Each number is 128 + 24 x the weight over its row's rms, rounded and kept within 0 to 255. Layers, rows and columns count from 0. Numbers have three digits each. The size before them is the row's rms in percent of the matrix's.

# down: layer 2 MLP down (transposed), 768x96, rms 0.0612, rows 666-725, columns 0-47
# up: layer 2 MLP up, 768x96, rms 0.252, rows 667-726, columns 0-47
down666 109:157143131108178153137131126146102131092137138113167150111124138104136120158174139153154137131098154115108122107092100158062074135123156142166106
up667 106:162123127110116115109170140146152099127142155137145132121194126082162113138098160147108147206099146155136101132121121139117138134138146140065143
down667 118:150136124146126152064100126113161165111154135115117129116163130140108150176098159085133121116119121117102100111154164114093100141100094100110094
up668 107:105157106164144119134147141121117135123149131135149145159132092117135112152088138141125145100103159116101120151173177160112115095166123113132166
down668 119:149100131163064091106098087133114161087094107129098130164129088141148141103140108129120135165128144130152111127144128134125161143119144126160098
up669 115:105112137121140122174106126137129121161125121142099171140141110126098080122126139080138127118113152066117155118159114129089139125159102108172094
down669 118:132109103152123081150111110071109142116114093080145090167116137119132147140096153140147144081130122119120164132180130122165116120143087131142113
up670 077:105121132137130098145108075135118123116123104115100146159185076092127142130088104186139085102129115089127155126144105145106145151122174112097115
down670 058:141123131139139102158117125140147125088130130122131111145148103137146130179130118134139161109180133136092078137124098127129154158169079103107119
up671 104:070148153117135129106104100120119138139161134122128126146136116100079140100096156130092123159126142096125065136117162104142128148160115139084110
down671 098:118097051146106115109122107135151120113127109097117143161149101156135141169143109120143138138121156105124109143132180145135162145124163138106106
up672 106:134106145193143097150119118146152118103104125111131133113138138122076154130146112119152112108090088098043152148159113113134138147097191146112137
down672 093:091159087081143132132114143152098128118103117132150118091152133111151124131095070152132111168136176144184112142134132135180108117137123121110117
up673 106:139123139109123128147142132130149126131109141143126159157120128150140209122129113072127137151113128109160123134114129102133131129099117124130080
down673 086:121158144072090160113092133154137098115065134125149153140099123158129065131141112128096091121122117151108180110130152119102168112132084125143117
up674 105:093148135087113110125163158136131117108128156121118110161144148119129137108127079124151152159108131114151132161063114130096148092151129115172104
down674 097:166103130153125137134124084131128124154159143089109101140106096113137106132107143157105135144121109165170182113158147116138129162139146137126096
up675 097:165127132116142118116142107095142152095119136113121155111095167098109082112119102102146124145135127140091119090116155120136141105200128108136143
down675 100:129153143121145081107139142155109090171146135110152109147114145104160156170125187112138129123122094147128191130155115173135132112111120132137106
up676 109:114139116128148096129100128097115109122120132117143113102125127103141098100121141091176103193129150057137116098167106136107143104122109094148153
down676 114:144161165096143136150148164182101143117105128153098143109109100073121155151135114151116157113178131128125134142135129116159123151110131150128155
up677 096:109116128124113121163120126150101131124109117107165144147123128086127146075132100109163119181144152103118105103127136174097141126138122122150083
down677 094:113119146124116185129148104094124119125092133094112128118130156090128108136087161126105108144132145149083111125135160135124165114130146073127119
up678 109:157118117114147143120110139106143140110145121153142136136101132085120111018146083125117168126138152119129100126110119134144108146156158116137139
down678 107:153102139145106097116159137122076095122142109133135104108177134157138175172128131115140109121111142124118143170141121135102148084127124138114111
up679 095:107142154196129108139106114142125174156128126146155152186128137132140134120141136101144129160115141159113150117139092099131165079084109106140140
down679 085:139124122118146177084134084122105129122098123135147119148105115132161100139116129148108125081129110121178142148095101157112109100087117136144128
up680 083:147099135144145127113108113155143099169170144090136146143115185112147166134105101149122118162141119093154125121126106129168119134164140144160175
down680 082:127143136125114146169124103132073147133154134122149179091132130144127087151144086121095126117156117133103133121133103166151130140094127080124170
up681 099:110059094126085106105151121154087126186123132124152149109153092097085147134058150138132123132138093118156128110112133118133121100122143129139172
down681 105:102121158133137115136147111117176122120141124147094130101135150134117109083145122175124106147147099107149110152142115118128148162135148203144138
up682 103:150112110066193149154154097150127111125125113111111112131126140107154167095119126130140119102141154122116134103114117122110132174103145149129171
down682 105:156093134108169145157107124109161080106125123135134132138094132119126101104134118148122114124103165150151133111143084128116177116124090139159102
up683 098:134119111176072132143105150121109134158167139086151117095179165122154146101130124136144144118149118114149137073136086109127101122128133086126114
down683 096:084122123111152168118166111142102127112099099121132143139140120182144145116112116166080123138114125149140173140125180171123137137099133134160134
up684 118:082096167130108143123136100111147100141106114099155131144105145126097109125175111143162132128141170100135122116153081116149138172101147151168075
down684 112:096104095128138127120141185121088133141106107150148095141147148087129125133130127125129078175132156190135109167092101106143117058102166130162127
up685 080:094163134120135124131131125176162097141104156090114144145157131139122119154128116119104160107141117137123118080136134128159124128116161127111106
down685 083:128116089131136124156092158107124165108110121132134116115095139124139171113150125135151114150127151115108149132117134142130069148145094113111140
up686 103:103139115115149086110112090099156142145148131132140121114152110146116099109127119127120147130139129137127139068179117143091123148087085102151133
down686 114:148146129137160125100146138147148110126108123122151138130123153121107115091147148064162130144179131143094085165104162117186127111121137133144132
up687 073:138105134135136119114116096146132150126121158128098140175113127129126094111147127137132090144144138096111146110095123129084179111104127160132128
down687 069:123141080112108136169142145154149148159090158064103082111119120137121146157153152147093191102099176116140145141131133166119100134113123127128102
up688 100:096114143115112106145147155109126120149146107107152140127120149154131108128012126155102100116145156117114126160114125150124124147131129140078152
down688 079:135130148165083118122157112181138107161131150106134110149104137132144117162162165149121140096097107128152133193133102163120091103139135123130129
up689 082:106128110071166125132143125155137154114114113192181155137089141122131099114145183121115135174124124107098123152162141169145130087099147113113089
down689 070:141111150150104131169138142124150128096089087138156092140140137126115182122100111178148128107119120163125125126104120100121086173158145137133134
up690 102:139123168136151149113127130145194140107104107118146127141111132113068103115150097139141084127130134138135112148131187117124140165145161101118131
down690 117:168155114131111090134104132112124122161137092132148134121150114121137132110156157146089180127109098112146132183132120180141103142144138152135154
up691 107:136139126156109122107138149077146133164112181098120123111136145143100111137155110180147134129141131119122091137136141077117119184154110102164148
down691 116:131111132136148124122082142140154119139134129152130080083203135134104131130146129127143140093103138129140120146139123123116090152142098158087117
up692 113:131149119132147160111125145126082189162152126145157118147116119106139095104124176167117100148099115141135148141144097082127128111101120138116122
down692 110:146102122153155138126150108145105121148120129102130108141126110119125080139116142166108128145108130117167111195125105143116086125118099157138153
up693 089:105163127096133143107180163078135098136110137121151124114109146113102129147141109142163101132142163106171137140112166123100128105129109149151132
down693 091:123121136164179108112090114118109181074114123093088084176117118161140143166116110153127165130134135124109115149123120118147120135117123140097110
up694 083:094108122136102101169126130134122118156123134098111100122078118071123163103109127131178079100155144098127106143139143091124157146091118154131163
down694 075:156111102141133108165149172140103123147152108104156142165120174102163121167166198173121108078122165144113115146114117164137124168142097112119139
up695 108:149133099141180141099138104139173120128170127180122143122133107148124108107149137133136109102133090081139130109140130135142147180136133176126118
down695 109:131139098152144164173136133126133146147137140120143110085173112142132127138131125142118064062170118168108143140163159103147117103146081156139093
up696 099:159105113051142162161136135096128083118108110146101104170064153132120123120129109135101102138131110087148125115150112100109111118095112161099144
down696 090:121120142136128149141162136111119151135117146120139164142136142086114128135132144141102144122138109131094109170154122108118143129132140116086105
up697 103:113131179136131123125147095125166125134180127139138109108137070114089122104139124083098139102131117137105162154153127125148136120129108113097127
down697 104:150153180143135127126112121091102182155135094130132108121114143168133107080156156144087147116107098150119104132134119145113130098084120134140093
up698 094:152128111115121148140147130123181116091171143100153165152100152098110142109146152095166148143140136118113082110169119153139131116151152123167146
down698 087:120084100132122128095142136127163130110152118104121121177117106125106116112132177146131103109154107144122108158132096156108118151104120123172149
up699 092:120147149126123201137069148139113090163183107148116133120083094103125119073120106096171122093165113112112125125098119114129096125131124122147149
down699 082:174112106054097158145138143128153136131190150128138118159126138175153135141134116158138139148158122158105180149145110151127101152112140097119101
up700 085:094109105164128173101143105121122114115114140090161126176146115098072089131144143161088123110120133135114133124120134081177177155144143122112117
down700 103:149102192129128084149106138138129140100122098083146153091107177091135139120085102108112125104105141144127175123101091128127135158091121110136089
up701 073:126124141079105100165120111129195102130112100130131180139113114135084133139101163158145091141132084094115102148128137135142118085162163142129144
down701 066:076087126122101145118111156106138131144073066129125098118143157120149114100171156143131121109177136137116131164122101128170077132125114135148143
up702 095:142123151068080131105127103139144108131106115097123128140115131070144119167099162096149147141123157135110071134129135108146159110122144134116127
down702 092:105110148142117127142165145132124161118101106131104111089129110126150099133199168136142091100127164141139121121146164134152169146123136089135110
up703 106:097160145151118118111081120119152151173142142133130125100116143103094141100134112151147116152138142147123113098132122132093153113160110085101110
down703 121:119137125154115087136100180147102141139142113169149101147163149108131157103100122176095122122092153102125105087125089141140137171112106119135132
up704 088:147118123132189121096146135102141104094188129133178120083143183110138142128131132109124120109116113132077140157095117133138103141135162141145139
down704 066:136097127117144176169133115126096102079130114103123116104141096120140122083092108158119119160154112142141166120082144167145168123090117093140119
up705 087:151096130199156136125179069148103147086125185148141116144129116138122125108141136131111129139100137147082117111105106144112138144097176144128129
down705 090:078124144065098161166144143115138127099175096125059108098148119112131076164173115150138119142136126079125159131139119108114135122119147150105138
up706 104:145133148070176154148165138103123118118143168148105146154119160147142144131142154124156123139118102125125141098128123128104152108121117145152100
down706 116:070077138107155137124136092142094140122128127111154106110147131140134160143088169098128114103096141106149112140144115116124136101149104158184109
up707 118:098142125104114147154134135137126077142145130174141178163150157167118132162097166101163135163103134081132135125125149144129097145146138163171130
down707 123:118092172141150123162108148115123125151144116145128098128129134164118102139100154095143137160128159101163147178145123102118103131088107155143129
up708 089:146135117135139117134142127091125119179178173112138096141126135126064170135125120142098084141157126125119117127139115158141134106124137116153124
down708 076:112114114131092147138113115108115139166141151123159077155145115161139102151124111116076083151157146145098110163112075169127121122138106104161146
up709 089:144134127137164164119110074113146162153154098205125142113141141132146119138110130122111163123130130119132099108133135162099184151123104142094137
down709 087:149132101159136130155116133126131122096112125096132092110133136104131115146130183150108119080173135108144156114081121132112122159172096085153131
up710 103:132089118105129145168081133152109145138127143132136176125104159137138096122128090113139121116113125142143127139112132083169108109144098114177108
down710 113:113182139150105136140137116123129181131063119140116108113133132147144149154123151121137156133085125131156149154172158096141121116084152127115137
up711 084:123106146118135166123114124087131138095127107126141096137175140158143117150119115136121131133126125090119114147175110111076090118137081151127149
down711 072:161136087160133143159150154101160113093123169108103138142135138111116061112167158138101112106136150174134093110124163163189102144161137130131120
up712 125:107097122159107081105109096114146132127135118131150108135104160141134094146127110144181083148111138137149156158129100098141154130098117093131149
down712 145:120091167141103150129126140093146113128138121134149098124097154125130124136106132127135137117148136111124130143129139117128176134094164184114136
up713 100:137122144142181102091102123119140051105132135125158094170116115156135159120129116134173113130098145109144125152110129119155135162135122088132128
down713 113:127099101108130143069142150144130147121145144111123146103129133155158159149158098162132146169106100097077101158125140141108114144126130140131127
up714 089:101151109130150111113157129176155189156137096100098127113106140150130117119113174142096153116157127081099127112112148078130122100153118153145116
down714 084:136108089142161122114139162132139113147054128107143133130110131100132123153140118151096178104135158127132140146124113110134133149112094124104137
up715 111:127121116107105107139105114161121098164093164118149108105089121095085153136127139132101108161090076090146098136146155145115130135082120102144135
down715 128:146119094106114173121117096162112104127122129099167125113122131093119138125168139138119128150097108097155135102139113142156116095144064070089165
up716 098:170124118135081105129146137137114154131169136102152128104111097125084165130165166160150123112065123125150079134173135135124119116135124123144133
down716 068:118099116101113120086183103151091129122155120092112129119108114131125110152158183157121146094122134129104090168165141140094143153093072165165104
up717 105:153096144116143096096166161108113126120143129136143114135128106161143117113140132036147099104136122138126131128130150124138139098113209086121138
down717 106:120142138110141130120121161117141159128127127138147117081117124147120101145136135151139131145120116074102125104142136098131124133109121150131083
up718 105:089125153150149151097138097158120119127153133144125144148085132108109131114144128102172139149157139116074083124101085080186114140138137128111128
down718 107:098143122138112120116153130137116168097158148151125096148103131157111163148079179112137101117147134189133113148091080115148130148113074122119118
up719 095:100122128135116133147192123083160147118120135091109101132145116106108125110162114134158168128111164108150090147134128158098129135132096136143141
down719 083:145121096140109156147156162092136154095126169093149151106153138103142099138146135146125104102140126139096114163126090130137045160127122155133163
up720 107:125177118092112137113162155107136152151108135123116128123138121156113123138106130081144094102117108126115108100106137137140132152089154144163116
down720 115:116119103123158118157115133128061091099106139159146144146109120125092139161125094097105099159139126125155118134138107145128124128141115079122115
up721 095:147113124126124102129127106156124115125126137128136134169183136128089147108143158132180145182143133060134129171127099134133097127085137151141110
down721 105:143179096128174127123119128142075080128099152133154157179122129122139112156129126107156154139181119126150170144154143137155112118112136094092122
up722 098:099073141138133115150171098156131132164125146143109173076178149137149116103125133125132122131134152140111113117123139160083140111136161145133136
down722 108:117152178134155139100115083127141108126146129127096116162109130092153163146149104159134144094144134113165162129157136129122126126102131113120179
up723 106:140173131163116132138084079079155116134102150106178157116135147118107154133127123117124114119118124136128143125129126134157103069178116126169132
down723 105:063118105134143141107176144142118125148126155099127119142186148130108073157112120122090129122142104094145137097149114140120103129137114129097130
up724 103:114132191117174147127147114148158128135120135122122139177135130136097120113128130093157111140215120129115129087138132161164127103152166130153108
down724 096:116114102142111104116120107113094185107147085136120133104165112124166145137145142154082135138136121132197143110134096123073116110100114128108147
up725 116:144112130140145116104116117153117145141135126131105175131107118101120111135111161095150124156167131113114125084146116161089123062116129136147115
down725 115:135106127206080087118127125132089104132139157118110146098126063104111124125099149142148094097139124118138145108120100147124088125090110138140137
up726 101:151183121128110123143111127126118151140143124101140139115131142105113104088154111109142116141157121170146123128132092082161152131127106139100161